{
  "n_layer": 12,
  "d_model": 320,
  "n_head": 10,
  "n_kv_head": 10,
  "head_dim": 32,
  "d_mlp": 1280,
  "vocab_size": 2048,
  "activation": "gelu",
  "norm": "layernorm",
  "norm_place": "pre",
  "norm_eps": 1e-06,
  "positions": "rope",
  "rope_base": 10000.0,
  "rope_fraction": 0.25,
  "qk_norm": false,
  "attn_scale": 0.177,
  "bias": "all",
  "tie_embeddings": false,
  "parallel_block": false,
  "init": "normal",
  "init_std_qkv": 0.0208,
  "init_std_o": 0.0,
  "init_std_up": 0.0208,
  "init_std_down": 0.0,
  "optimizer": "soap_variant",
  "lr": 0.00368,
  "beta1": 0.95,
  "beta2": 0.98,
  "weight_decay": 0.27,
  "lr_head": 0.00627,
  "grad_clip": 2.0,
  "warmup_steps": 200,
  "schedule": "wsd",
  "decay_fraction": 0.614,
  "decay_shape": "linear",
  "final_lr_fraction": 0.1,
  "batch_tokens": [131072, 262144, 393216],
  "seq_len": 1024,
  "doc_mask": true,
  "train_tokens": 590200000,
  "steps": 2408,
  "dataset": "wikipedia_en"
}
Each number is 50 + 10 x the weight over its row's rms, rounded and kept within 0 to 99. Layers, rows and columns count from 0. The size before them is the row's rms in percent of the matrix's.

# down: layer 3 MLP down (transposed), 1280x320, rms 0.0691, rows 867-909, columns 240-319
# up: layer 3 MLP up, 1280x320, rms 0.0698, rows 868-909, columns 240-319
down867 090:59 46 46 56 55 44 57 71 48 50 58 58 62 53 56 74 48 62 56 47 44 48 30 47 51 48 41 54 48 61 63 54 44 59 34 35 47 54 38 51 39 38 41 54 50 62 42 48 47 52 41 53 60 47 55 55 35 50 47 29 65 57 22 52 54 56 39 50 50 54 48 34 55 43 32 48 46 44 44 44
up868 103:27 58 54 61 48 43 68 40 51 58 44 53 59 40 44 67 51 58 50 50 46 43 39 46 58 60 58 38 48 50 39 55 62 64 55 53 49 56 48 62 46 53 43 53 38 33 63 44 27 53 45 37 68 59 35 69 42 75 76 29 47 43 55 71 43 63 27 47 55 45 57 40 41 49 35 55 40 38 46 47
down868 107:49 35 56 53 43 43 33 43 68 45 52 54 57 49 36 58 44 42 60 43 63 43 43 66 40 53 51 64 43 61 67 54 58 63 49 36 45 58 52 43 55 49 58 48 67 49 56 36 45 62 54 42 63 43 56 29 64 61 50 51 44 49 57 56 52 51 62 46 57 49 59 60 52 45 57 56 55 54 54 59
up869 096:62 36 53 50 46 36 54 50 40 34 41 63 59 33 58 64 56 42 53 59 49 56 51 49 46 41 52 51 47 49 55 50 62 53 54 54 60 39 48 46 33 61 61 58 57 39 63 43 68 46 59 53 61 37 59 40 46 57 47 53 64 42 54 56 39 70 68 58 42 62 50 62 60 41 50 45 39 60 53 65
down869 095:65 48 56 52 52 42 45 46 42 61 37 69 51 48 59 53 50 50 59 54 69 51 49 46 41 39 32 43 39 65 46 47 45 49 51 54 59 53 57 48 36 54 48 59 38 75 34 63 67 41 39 61 77 62 39 63 53 63 48 55 60 38 40 68 41 56 52 62 36 40 45 42 68 49 47 49 40 62 72 65
up870 109:52 51 52 40 49 47 65 42 58 52 44 60 50 51 45 54 59 66 50 39 45 47 52 43 45 42 45 53 45 54 54 51 56 27 34 60 50 51 55 26 41 60 42 54 32 52 54 59 53 48 69 60 40 47 47 63 38 46 37 55 20 45 77 58 59 79 47 33 53 42 45 42 45 51 46 36 58 64 43 51
down870 106:55 51 46 30 62 45 61 68 44 51 45 63 65 44 40 74 51 50 64 59 59 51 60 63 34 51 53 50 39 41 54 62 47 44 55 53 54 48 57 53 38 52 62 36 74 26 48 60 58 56 45 48 68 64 39 37 72 37 60 43 48 56 49 50 66 30 56 43 39 62 46 37 48 65 49 56 34 46 54 29
up871 097:51 34 46 47 57 49 49 42 65 53 50 40 51 55 43 49 46 60 56 53 57 37 57 49 44 57 56 45 53 60 44 62 41 61 60 41 35 58 35 32 59 37 33 34 56 45 46 64 52 39 47 51 58 47 55 46 55 70 53 28 56 45 50 60 51 40 65 48 40 60 62 50 57 54 40 52 50 56 55 56
down871 098:43 38 46 47 59 57 54 43 67 49 47 40 59 39 32 31 62 51 46 44 51 32 56 45 49 46 39 65 62 54 44 36 63 45 37 49 61 39 47 66 72 45 62 48 29 46 29 43 58 58 43 50 47 59 47 50 63 30 57 63 44 65 62 42 70 50 47 60 53 51 67 51 57 44 53 45 51 58 61 47
up872 101:45 44 54 49 53 59 55 39 56 36 55 86 37 41 37 52 52 37 21 57 50 67 50 53 40 43 65 47 44 46 64 57 68 51 36 44 41 69 42 56 60 54 53 57 53 41 46 47 50 40 44 41 61 39 50 55 52 35 46 42 28 48 36 43 58 39 52 53 38 69 55 61 81 68 45 46 59 74 70 49
down872 103:61 54 47 50 49 58 55 73 55 67 49 58 45 50 46 52 51 17 54 51 41 48 66 39 52 67 38 47 38 49 53 57 58 43 45 60 60 61 65 35 48 50 78 36 46 39 46 54 44 45 52 69 40 47 49 46 52 62 33 36 50 47 50 52 70 48 48 52 47 50 35 45 43 65 42 40 62 43 61 16
up873 097:42 48 34 66 44 52 48 58 53 47 47 50 44 52 69 56 70 61 44 48 63 49 24 53 50 36 60 48 54 61 40 48 38 62 42 61 44 50 50 66 65 71 39 60 53 72 73 59 54 49 53 52 58 50 32 62 46 70 37 38 66 51 56 56 48 47 50 32 60 43 49 53 47 48 64 43 42 54 54 57
down873 104:61 56 46 56 36 54 68 54 42 45 64 49 51 50 53 43 55 45 76 56 45 54 53 50 36 66 62 46 59 57 39 62 48 51 65 43 45 48 60 47 45 43 44 31 60 50 44 49 48 58 34 51 51 47 59 51 36 62 65 36 65 52 61 58 44 35 56 59 48 37 51 47 41 66 38 40 59 55 45 38
up874 105:47 67 31 49 58 51 69 49 55 42 52 59 55 62 42 39 41 43 43 58 48 48 39 53 40 48 40 46 43 52 56 48 54 34 49 50 42 42 41 67 51 52 53 34 58 72 78 53 44 41 51 62 34 65 30 44 47 47 65 44 37 45 45 52 46 46 48 45 37 45 42 47 55 41 39 61 48 56 42 50
down874 101:37 60 62 50 58 60 44 51 44 62 32 60 53 45 48 45 36 51 60 40 52 49 28 35 56 45 69 69 64 43 52 41 37 55 79 60 51 42 53 38 46 63 49 55 60 46 41 50 36 55 63 49 30 56 46 63 52 47 49 50 42 44 52 31 28 54 52 54 60 39 72 60 55 40 35 34 52 37 53 59
up875 113:55 46 50 42 50 49 44 57 30 49 59 54 32 28 54 62 45 43 54 41 46 44 59 56 30 49 68 40 42 50 31 38 64 30 53 49 56 40 46 52 58 49 29 44 44 59 51 37 47 56 52 46 48 51 46 51 42 32 60 56 60 50 47 47 30 42 44 45 63 64 56 46 45 49 49 37 46 75 56 68
down875 102:60 49 55 57 45 42 51 57 59 58 34 45 25 39 40 72 54 48 46 44 51 38 39 47 40 47 49 60 65 53 52 69 49 32 30 35 38 46 30 59 46 45 39 50 49 53 59 57 44 42 41 38 55 44 42 59 47 60 73 48 62 57 47 43 51 34 39 54 41 51 40 59 42 55 44 52 58 73 37 48
up876 106:70 54 34 37 44 23 49 47 59 53 55 36 51 47 39 56 55 61 58 62 53 52 35 50 40 39 44 44 54 68 44 49 54 61 73 56 35 60 60 50 57 68 69 42 48 43 66 53 58 59 65 60 61 46 40 45 58 54 54 59 39 35 45 52 30 39 49 42 47 46 46 52 53 54 45 44 40 43 63 48
down876 099:41 47 63 53 45 59 57 57 40 56 45 52 53 62 48 45 41 54 79 42 51 44 63 54 54 59 53 49 58 28 48 58 52 50 49 32 46 51 54 61 47 44 48 40 54 56 37 64 47 52 40 56 50 39 51 53 60 40 47 44 56 66 36 58 45 42 51 61 59 27 73 53 66 57 51 55 55 48 60 45
up877 098:45 49 46 54 35 56 57 57 48 38 47 39 30 41 43 40 51 56 69 62 58 41 52 64 54 39 42 53 53 49 25 54 44 37 50 32 54 56 31 48 65 56 44 55 57 42 44 64 46 33 54 55 61 49 63 43 47 71 52 59 41 54 64 58 36 50 59 51 67 47 24 50 46 63 61 68 62 39 46 39
down877 097:53 44 48 48 43 68 61 56 62 67 56 71 56 32 53 38 39 43 42 44 39 51 58 52 47 59 28 68 60 46 58 55 40 41 32 51 58 54 57 40 58 42 40 61 37 50 31 41 54 53 58 51 36 40 59 69 47 53 48 52 68 53 50 44 22 60 70 45 62 52 54 37 47 54 62 50 63 66 53 59
up878 094:34 49 55 41 52 47 55 64 49 52 53 64 57 44 24 46 62 70 51 41 53 72 63 43 49 61 34 63 56 41 27 60 53 37 63 57 57 62 29 29 48 73 55 54 53 65 44 56 34 49 42 70 54 70 56 47 52 54 41 47 36 47 55 60 47 59 50 50 43 43 41 26 46 54 42 37 49 50 56 45
down878 088:61 48 52 42 41 45 33 49 47 42 55 53 54 50 55 49 44 44 42 53 43 43 54 48 49 49 53 41 50 56 56 65 41 66 39 47 67 60 59 73 59 44 37 62 39 57 62 49 54 50 51 24 41 47 60 67 39 52 59 67 49 54 40 43 42 40 45 54 52 56 50 47 52 45 60 46 49 47 68 50
up879 095:32 45 55 49 41 22 29 43 49 63 46 57 32 37 60 53 41 54 61 56 44 46 58 40 58 47 44 55 42 36 44 50 54 46 34 52 52 32 27 52 44 50 36 60 51 45 57 53 38 59 49 56 61 43 41 41 51 53 54 38 58 63 56 60 46 48 58 35 70 53 33 72 44 47 30 65 53 45 46 41
down879 096:56 43 45 68 49 53 29 42 63 48 55 53 59 56 65 52 52 45 54 48 64 53 45 42 27 60 45 35 45 47 52 38 61 52 49 59 40 51 37 58 60 38 46 39 50 52 53 50 51 49 49 36 33 55 56 34 45 46 31 66 64 48 46 48 30 50 59 52 53 62 40 46 57 49 57 55 34 47 56 43
up880 107:53 49 68 46 76 52 53 59 48 47 62 30 57 28 29 32 59 69 46 55 29 38 35 44 67 55 56 45 42 49 44 54 63 24 49 59 45 37 52 51 47 58 47 52 52 42 44 65 43 40 51 59 47 34 66 54 32 46 46 42 42 50 59 60 59 54 48 47 55 54 49 54 47 46 44 43 35 39 53 49
down880 098:54 40 56 41 60 49 35 45 47 55 63 28 53 57 39 58 35 49 27 39 54 43 59 56 31 54 66 44 55 39 52 53 70 43 37 45 68 44 46 48 49 29 42 38 54 60 43 42 55 58 41 53 64 70 38 64 55 64 47 34 46 43 57 34 48 42 43 53 59 40 42 61 53 46 47 71 42 41 26 49
up881 087:45 55 48 52 49 60 58 50 53 43 50 60 65 72 43 45 30 53 45 48 57 46 24 44 62 62 55 61 60 32 33 63 58 59 63 44 44 56 48 42 43 48 54 49 43 45 36 40 65 56 47 64 37 48 38 47 47 68 40 52 52 49 44 47 47 28 46 48 35 47 41 51 37 54 49 45 32 56 58 54
down881 094:55 66 47 58 64 38 53 34 47 51 64 51 32 47 55 31 48 50 54 65 43 55 44 44 43 46 35 60 48 49 59 33 38 51 50 69 74 51 45 60 40 47 35 35 41 51 44 50 42 48 56 50 41 44 56 60 60 45 45 43 46 77 44 57 49 64 53 47 55 26 42 43 55 41 45 78 64 52 42 58
up882 111:51 56 58 37 61 48 31 44 49 40 60 44 45 66 36 65 63 64 51 59 49 52 43 58 71 41 31 47 38 30 38 52 53 65 57 74 57 53 46 42 44 62 51 55 36 53 60 72 71 46 43 49 41 55 35 48 40 57 42 64 51 41 60 50 61 60 60 41 50 40 42 55 35 50 60 59 42 59 39 44
down882 105:60 39 37 50 30 39 52 48 57 47 52 41 45 39 60 61 42 51 44 45 39 39 42 41 36 66 51 48 66 50 45 60 66 59 55 40 58 51 52 41 49 52 55 56 39 45 72 29 63 61 63 53 42 48 37 57 53 50 46 48 38 53 60 43 70 50 33 48 45 44 70 63 63 43 61 49 42 40 46 41
up883 099:50 48 63 42 54 46 44 31 59 43 48 34 60 67 50 61 45 53 47 46 55 56 47 56 63 48 46 47 41 43 67 57 48 44 58 57 42 58 61 58 43 35 55 40 60 44 55 42 38 67 54 58 61 32 32 82 28 51 28 42 42 42 49 48 60 56 70 49 58 70 44 56 53 36 42 58 57 48 66 49
down883 098:53 55 50 29 52 53 44 37 49 52 44 66 58 60 49 49 52 58 55 32 56 39 45 65 50 42 58 55 62 49 49 67 64 42 72 46 39 50 42 38 57 38 45 56 44 62 46 46 57 51 56 47 51 55 49 61 40 67 46 54 27 47 46 36 48 38 53 57 57 55 42 46 47 44 60 52 59 49 38 65
up884 101:40 49 60 50 66 64 53 57 59 34 62 58 45 42 42 51 44 47 59 38 46 30 55 67 56 54 61 52 60 53 43 57 65 48 28 56 43 54 54 49 42 47 48 43 56 51 42 54 55 43 45 38 52 38 57 34 52 53 48 63 33 39 43 44 46 38 45 44 42 41 50 49 66 60 42 66 39 50 64 51
down884 101:31 67 59 38 50 40 44 76 76 46 44 62 49 52 42 41 55 40 60 40 41 31 53 78 48 66 38 56 37 57 52 52 35 55 60 55 36 51 29 51 39 50 57 46 42 52 46 41 54 37 48 47 40 55 64 55 56 64 51 31 42 46 48 69 59 36 54 47 57 46 63 55 53 38 54 32 48 55 59 40
up885 106:53 37 61 47 45 59 46 44 32 53 32 55 53 52 48 49 47 47 63 43 59 57 75 24 47 69 45 52 59 32 38 61 38 65 69 55 43 61 57 64 56 73 53 59 37 66 49 36 49 53 55 32 52 58 48 53 42 54 47 56 62 57 34 46 46 44 43 52 64 44 40 40 46 48 58 38 61 37 54 56
down885 105:45 45 50 60 55 58 57 42 47 56 52 53 42 65 48 44 27 51 34 37 66 36 54 51 48 30 51 44 55 30 33 20 33 57 58 47 46 50 39 48 40 64 61 81 54 48 47 64 63 45 58 43 36 56 52 66 59 30 62 41 57 59 40 70 44 63 54 50 43 32 57 48 69 55 57 54 33 51 40 53
up886 104:39 63 33 42 50 23 60 33 52 52 76 51 63 69 65 56 54 57 45 57 37 39 54 44 43 35 31 43 65 59 46 73 45 63 36 48 64 45 37 30 57 50 61 56 49 40 58 46 51 58 56 60 46 50 37 35 48 58 55 49 49 37 40 68 51 45 63 40 61 57 51 43 40 68 46 51 62 62 49 43
down886 109:55 51 56 61 61 57 46 40 39 36 39 43 53 47 35 42 55 42 64 64 66 53 34 43 50 40 45 46 45 41 60 61 44 51 52 48 66 56 40 34 41 49 53 42 33 53 53 61 41 39 39 48 72 50 67 55 63 47 63 70 58 48 65 60 37 59 41 49 53 62 52 59 49 55 53 64 52 61 43 67
up887 096:38 49 47 50 64 65 49 51 49 54 40 56 38 66 66 42 37 50 43 53 31 46 36 53 42 47 50 55 46 34 44 64 52 54 33 69 67 52 45 46 58 61 40 42 40 56 41 66 39 59 49 37 50 54 56 44 63 60 46 53 40 58 44 54 46 41 44 49 44 53 54 59 46 55 64 66 49 40 36 32
down887 100:37 67 48 53 46 52 53 61 31 45 54 52 54 48 57 44 28 59 55 61 39 53 51 57 51 54 55 62 28 43 50 58 55 51 58 61 61 53 41 54 50 55 66 53 42 57 67 39 49 59 77 47 46 41 46 50 58 37 34 44 36 62 59 48 38 76 47 44 48 61 53 57 42 41 64 66 57 45 38 60
up888 103:33 56 65 58 40 38 24 66 79 46 63 45 45 34 31 65 79 51 34 52 34 36 50 42 71 44 56 59 35 53 64 34 54 57 43 41 59 52 26 50 30 55 41 41 62 42 69 48 46 45 43 54 55 48 59 47 42 48 43 67 66 64 48 57 43 39 56 66 63 58 47 47 45 42 54 65 43 42 45 64
down888 098:53 45 51 36 64 39 42 47 50 52 43 42 63 49 51 46 49 58 48 56 55 53 55 60 47 59 25 46 42 67 46 43 46 43 62 55 58 63 59 25 48 54 52 66 65 44 47 46 44 61 51 51 63 57 61 33 51 55 47 42 48 38 62 50 39 52 35 50 48 71 55 43 65 31 55 50 48 81 46 45
up889 108:46 52 57 55 51 42 52 50 33 46 54 65 39 54 68 60 59 62 39 49 58 54 59 51 34 46 59 55 37 43 55 48 42 54 44 53 44 50 37 36 34 52 56 51 53 64 46 42 40 56 45 61 54 38 49 34 35 48 44 57 59 39 47 55 55 53 72 62 37 55 37 36 46 48 47 53 44 40 42 48
down889 104:56 69 57 65 51 53 45 79 48 57 48 49 48 55 59 55 35 23 49 53 40 69 53 33 44 52 43 40 44 54 49 78 61 56 42 52 42 41 55 55 57 41 45 45 54 56 56 64 55 50 48 43 56 32 50 54 43 56 56 56 42 51 30 52 60 48 28 47 42 59 45 56 50 52 56 56 58 63 50 50
up890 102:46 52 49 40 49 54 39 35 29 63 42 36 57 43 76 65 52 33 54 42 48 46 36 50 46 52 54 57 57 57 48 38 51 71 45 46 48 53 35 45 37 58 51 41 45 54 54 55 29 41 56 52 71 38 62 45 49 44 62 60 26 48 74 39 51 57 56 61 51 63 59 53 55 57 46 68 43 56 52 49
down890 101:56 38 58 59 46 45 47 54 57 53 58 51 29 43 42 54 61 50 65 58 46 48 46 77 60 46 59 52 54 47 61 33 56 47 54 47 37 57 40 50 64 41 48 53 57 58 31 44 47 40 34 62 47 59 34 51 63 42 36 24 47 44 47 67 50 55 59 49 43 36 50 58 44 49 21 54 44 48 48 40
up891 093:52 57 42 61 44 54 49 44 59 55 62 52 37 42 48 43 56 37 43 45 66 42 33 44 42 79 35 63 23 55 51 57 49 44 41 47 54 45 51 59 69 69 61 53 52 46 39 35 30 57 49 45 59 45 48 66 61 53 45 51 58 40 28 42 49 51 54 53 69 52 35 50 50 50 45 56 47 44 51 55
down891 090:47 48 38 46 43 56 43 41 68 41 48 70 34 57 62 50 37 50 48 45 58 61 55 56 56 63 41 44 48 42 42 46 66 42 31 35 53 64 49 64 49 50 42 58 72 63 54 43 54 28 42 45 61 41 20 64 65 48 58 43 51 57 62 41 46 37 43 39 48 52 44 49 51 37 56 34 42 54 38 47
up892 088:51 32 33 63 46 33 53 43 29 58 64 57 57 44 49 61 60 50 60 65 49 55 63 54 61 37 52 49 56 48 61 43 46 53 43 39 56 59 63 44 54 57 36 39 37 51 59 43 48 48 39 31 76 62 61 52 51 42 53 52 52 58 59 32 48 36 58 46 43 55 43 53 64 42 49 35 48 50 64 34
down892 098:49 42 53 25 49 47 52 36 35 59 52 56 46 40 43 53 47 50 49 42 56 57 43 52 48 57 59 68 46 49 47 41 45 53 79 39 56 35 60 47 71 30 42 45 47 52 45 33 49 51 41 53 61 59 57 40 64 58 37 40 36 42 55 59 50 52 34 51 54 55 52 45 44 49 49 52 48 61 46 47
up893 099:68 37 40 55 26 64 64 62 41 52 41 55 54 44 30 56 54 33 44 57 47 51 61 34 28 63 66 61 59 50 59 51 47 38 47 59 32 52 48 39 57 42 54 67 52 48 62 67 35 53 47 50 41 51 39 37 51 60 64 62 57 64 43 59 57 42 42 69 54 41 43 56 32 48 41 55 62 26 46 66
down893 099:64 42 64 45 48 47 44 57 58 49 54 48 18 55 58 48 71 61 48 53 39 46 46 56 43 25 44 61 49 57 44 37 32 49 63 47 64 55 58 40 47 38 37 58 52 47 48 60 69 66 72 49 42 25 50 65 48 57 55 55 65 42 70 45 49 45 59 25 58 52 53 42 58 56 54 50 46 60 59 51
up894 099:41 52 42 57 63 48 40 38 36 51 34 50 39 57 43 65 60 65 58 44 63 74 48 48 49 29 37 51 47 52 36 39 42 54 53 32 49 43 41 56 43 42 62 60 55 46 39 51 43 45 49 59 52 54 65 46 35 76 47 43 49 69 50 42 48 36 61 65 31 49 45 56 52 46 50 32 46 39 73 73
down894 103:47 41 45 44 42 55 55 60 40 67 54 67 42 42 49 50 48 43 66 53 70 41 34 78 44 52 58 60 36 48 37 54 49 39 54 46 51 61 52 56 61 59 69 51 47 69 66 44 46 48 53 47 59 51 42 48 63 46 54 55 59 56 42 47 55 69 58 67 61 30 51 43 61 55 41 56 46 46 67 52
up895 105:30 57 39 25 46 47 53 56 51 44 34 48 57 46 56 64 70 43 68 51 53 49 58 63 62 42 46 40 35 33 42 56 63 47 59 44 42 66 44 57 56 44 61 36 52 51 47 52 28 57 41 50 56 72 65 19 44 56 46 51 57 39 45 28 60 46 74 42 30 45 41 55 51 43 44 53 55 59 50 56
down895 105:66 57 37 51 68 63 48 48 54 59 62 37 22 33 57 42 54 59 63 60 56 48 45 42 45 46 53 52 54 56 51 47 64 49 47 49 59 42 54 51 33 44 37 63 48 40 59 49 41 33 57 36 45 39 58 52 59 54 38 43 46 52 76 51 46 45 49 72 26 51 59 57 47 70 52 47 60 65 64 45
up896 098:39 44 67 42 48 51 65 37 66 56 41 48 35 62 51 49 51 59 48 35 42 50 35 48 61 54 59 34 46 63 52 60 61 66 53 73 47 39 46 50 57 44 55 33 48 44 60 55 42 44 44 45 50 33 45 52 37 58 47 49 46 46 51 41 65 46 43 49 39 47 56 55 57 42 34 56 47 56 54 58
down896 102:63 45 37 59 42 59 43 60 47 38 45 54 46 41 77 37 71 54 60 36 70 52 66 50 54 42 70 43 65 38 59 46 44 61 69 55 38 54 61 36 47 58 42 53 46 44 46 41 43 52 41 40 50 48 77 66 67 40 40 46 41 57 60 55 35 41 48 41 70 54 38 66 49 44 52 47 41 41 41 46
up897 097:49 55 61 60 47 36 58 51 53 59 50 54 60 57 61 49 54 56 27 48 48 54 43 38 47 47 35 59 55 40 44 60 44 59 55 51 60 54 39 40 28 49 61 68 40 50 54 56 38 64 45 36 52 44 44 53 43 46 32 58 35 40 42 64 73 42 30 55 46 29 55 51 47 72 30 48 48 60 35 60
down897 097:59 76 49 51 44 50 40 62 43 36 44 42 42 43 51 57 53 51 55 57 31 58 46 66 38 57 40 50 61 49 42 47 47 38 42 65 37 41 60 55 54 43 48 18 55 50 63 46 44 48 52 30 45 61 67 49 59 46 57 48 51 39 65 56 48 45 37 50 60 58 63 69 43 62 49 33 60 58 52 48
up898 096:64 30 59 59 28 55 45 41 41 40 55 39 51 60 44 51 62 62 41 51 59 47 37 47 46 75 49 59 40 59 19 28 68 49 45 60 35 44 56 53 47 42 50 54 40 45 33 55 49 58 54 47 70 74 36 57 55 63 41 39 67 56 42 52 39 49 37 45 35 46 64 51 42 46 42 59 36 57 39 56
down898 096:39 39 54 53 68 53 45 65 37 48 53 49 47 36 58 39 56 40 68 45 53 52 53 48 40 50 40 49 44 47 48 49 74 53 50 43 56 62 60 49 59 53 48 46 51 53 57 56 46 53 51 63 60 49 46 66 53 43 70 54 45 74 55 54 42 67 65 44 47 52 67 26 50 44 44 58 41 62 55 48
up899 104:46 52 48 53 56 46 37 35 66 46 71 69 47 41 54 43 49 64 56 35 30 58 47 57 44 51 45 54 45 56 44 55 64 43 40 46 63 31 55 46 63 48 51 51 36 58 45 63 62 64 45 43 57 52 52 35 44 61 52 46 43 49 44 54 56 48 68 55 56 53 38 49 61 53 64 48 51 56 58 74
down899 100:55 48 60 46 49 41 62 45 65 57 33 59 69 58 46 52 44 53 47 43 38 31 49 44 54 44 43 53 39 51 53 51 59 50 35 56 47 45 40 40 54 48 46 50 40 42 53 53 57 51 34 37 42 55 53 41 48 58 55 47 41 57 06 37 38 48 38 49 48 43 65 43 70 58 67 57 51 48 53 66
up900 102:50 66 54 27 45 41 58 63 37 41 55 37 60 65 45 67 43 34 59 50 35 40 56 43 30 41 52 44 42 54 40 60 46 57 43 51 58 43 63 38 42 48 45 45 61 24 45 56 35 48 51 60 46 62 47 43 26 31 70 40 55 50 70 46 61 47 58 32 72 47 42 56 53 51 40 46 43 52 64 49
down900 100:44 51 62 57 68 66 52 46 51 82 42 54 34 44 47 37 54 37 39 48 54 45 76 47 63 44 41 37 49 56 31 57 61 48 62 54 41 50 45 38 55 58 45 47 48 50 35 55 65 47 39 40 39 45 61 67 53 44 32 66 55 72 42 48 51 61 65 53 35 76 34 45 56 52 60 58 41 32 56 51
up901 088:48 64 60 55 54 42 58 64 59 50 50 46 56 62 52 56 56 60 40 52 31 61 56 79 54 45 59 43 54 55 56 70 55 63 39 37 45 59 44 33 52 57 35 52 61 49 52 65 52 57 34 53 48 48 57 56 51 66 71 47 53 43 57 42 36 41 53 47 30 50 50 40 34 54 56 66 50 44 60 48
down901 096:45 52 54 51 68 59 53 56 38 59 32 52 33 43 39 45 55 50 31 22 56 45 41 53 42 30 56 46 66 48 53 56 56 55 41 50 39 37 43 35 32 54 41 54 43 38 53 50 57 43 72 46 48 67 67 64 42 42 55 58 54 68 56 40 52 63 44 34 58 41 39 64 48 54 55 49 29 54 60 31
up902 096:47 60 57 48 43 45 62 69 42 42 42 58 70 62 53 55 48 50 50 46 57 56 68 25 39 43 51 47 42 51 52 40 47 50 51 39 60 34 62 44 57 45 48 48 44 32 39 44 55 41 47 51 63 58 45 45 35 65 44 53 36 60 33 43 50 54 40 47 59 49 65 57 34 36 77 50 45 46 56 62
down902 099:41 63 52 62 46 48 52 53 56 52 35 58 37 35 54 64 40 57 32 53 48 52 23 51 59 37 49 46 41 55 54 47 66 20 30 41 67 63 59 45 71 54 37 55 62 53 58 43 43 56 46 44 52 37 56 52 60 44 44 48 40 51 51 39 51 75 48 47 59 53 54 48 38 43 37 54 36 37 50 41
up903 100:32 67 60 47 38 49 42 60 57 49 55 34 43 42 53 48 38 61 30 48 54 45 45 58 45 47 58 39 45 56 60 39 46 51 37 34 46 52 54 76 44 43 66 56 52 56 36 46 37 51 41 30 32 50 54 57 44 58 44 57 47 52 51 42 52 58 53 56 42 59 58 69 32 49 50 45 51 40 46 54
down903 093:65 52 60 55 55 60 53 48 57 39 32 56 48 48 45 68 59 55 60 42 42 51 56 46 56 39 41 28 39 33 40 39 37 36 62 47 44 70 65 60 41 58 41 44 45 57 56 34 54 52 46 45 57 46 51 60 41 49 42 62 34 45 55 48 43 37 43 54 43 51 62 53 64 46 38 45 59 48 57 44
up904 103:44 41 60 63 59 38 48 57 41 47 46 49 44 39 49 46 54 55 35 49 58 35 51 44 61 48 44 45 38 55 69 44 49 49 64 51 41 61 53 40 47 41 63 40 49 43 59 54 39 55 52 53 66 42 53 62 67 44 60 48 56 35 47 51 53 46 30 46 69 26 52 36 51 66 63 51 62 49 39 53
down904 103:59 34 70 54 59 60 49 43 46 48 50 45 70 54 41 46 51 55 59 37 43 39 55 50 59 49 49 41 55 58 45 43 46 39 43 53 53 57 55 42 54 39 36 46 48 66 42 42 46 56 60 40 44 36 52 60 32 46 57 66 60 45 53 48 26 51 50 51 42 51 50 29 35 53 35 67 55 62 49 52
up905 089:41 42 47 64 59 58 49 43 63 51 54 38 57 42 51 36 56 60 53 38 55 52 60 45 75 38 47 31 28 38 58 58 46 39 51 48 68 60 45 62 39 55 50 48 61 50 38 56 53 58 63 50 59 51 54 49 58 62 38 51 53 42 33 48 56 51 56 66 45 58 40 47 45 41 57 49 60 39 50 67
down905 096:54 41 43 63 49 59 52 47 45 54 37 70 46 39 55 35 50 66 52 42 47 73 84 55 58 52 51 52 50 51 52 51 38 59 53 50 56 45 66 58 33 53 56 49 56 44 46 56 53 59 68 47 48 44 57 44 45 40 42 57 45 48 32 58 43 52 55 57 56 59 40 46 58 59 47 51 45 48 34 54
up906 094:57 55 41 68 61 46 72 45 54 41 56 38 52 64 53 18 64 27 53 47 48 73 50 44 34 49 46 65 44 45 58 43 54 66 32 57 60 35 52 40 50 57 43 49 41 64 48 48 61 47 54 69 55 47 65 54 49 47 52 55 55 28 68 51 50 54 36 56 47 40 57 60 54 46 55 44 48 31 47 45
down906 087:55 46 65 47 65 59 39 58 49 59 44 43 41 45 48 57 70 60 57 56 42 46 61 49 59 65 46 40 41 53 56 51 47 34 59 43 56 61 40 51 72 55 61 62 34 50 49 60 52 56 42 43 63 60 45 51 44 29 64 51 48 59 35 48 55 46 60 51 50 47 72 46 59 54 47 69 29 69 56 64
up907 095:45 60 58 32 50 59 42 51 53 63 48 47 51 42 45 37 63 44 49 40 53 43 35 59 45 61 60 52 52 52 38 52 59 59 52 34 56 39 48 44 49 39 52 40 28 54 43 62 54 41 61 56 56 48 50 45 38 69 37 41 61 42 56 42 65 55 55 54 49 49 56 47 49 43 72 47 36 36 56 59
down907 102:55 31 52 55 71 59 42 47 52 50 57 45 60 47 52 36 60 31 34 43 39 34 38 53 43 59 45 46 39 44 40 54 39 38 40 43 36 52 39 36 50 57 50 70 38 48 46 34 52 44 48 58 64 57 52 55 49 53 68 56 62 51 49 56 70 59 54 47 60 47 43 42 65 41 69 45 45 55 45 29
up908 104:56 70 52 68 53 46 61 47 60 48 71 35 51 46 59 68 48 58 53 41 40 18 52 63 65 43 45 36 46 28 46 59 57 48 38 55 57 42 58 57 51 52 52 54 45 50 38 63 45 51 42 67 46 42 39 47 49 27 49 61 66 51 38 31 51 59 36 40 50 37 48 61 48 57 63 33 34 45 64 51
down908 105:51 44 42 53 59 39 38 53 59 45 66 56 54 27 53 58 54 51 47 48 49 48 24 41 59 72 55 53 55 59 55 44 45 38 72 57 55 44 60 66 45 47 58 57 54 41 50 64 72 55 51 46 33 59 47 46 53 28 57 54 50 59 50 49 37 44 25 50 51 51 46 61 29 30 53 50 51 54 58 45
up909 083:43 27 48 46 70 48 56 59 48 49 59 48 63 56 54 65 34 53 57 61 45 54 45 46 42 62 40 43 65 57 43 41 70 27 44 64 30 39 43 47 54 45 51 49 53 62 56 47 35 58 52 48 42 42 53 55 52 58 38 36 30 62 42 46 23 43 55 57 54 51 39 44 61 39 52 40 33 55 53 43
down909 095:25 65 45 48 52 47 64 49 73 47 52 62 53 41 52 62 53 61 36 63 50 64 50 57 55 41 59 57 54 53 51 58 46 73 59 46 65 48 51 60 42 57 55 44 51 43 33 60 45 57 53 63 55 55 45 48 48 49 48 50 40 50 46 49 61 44 48 34 72 36 78 46 33 63 53 66 71 64 55 63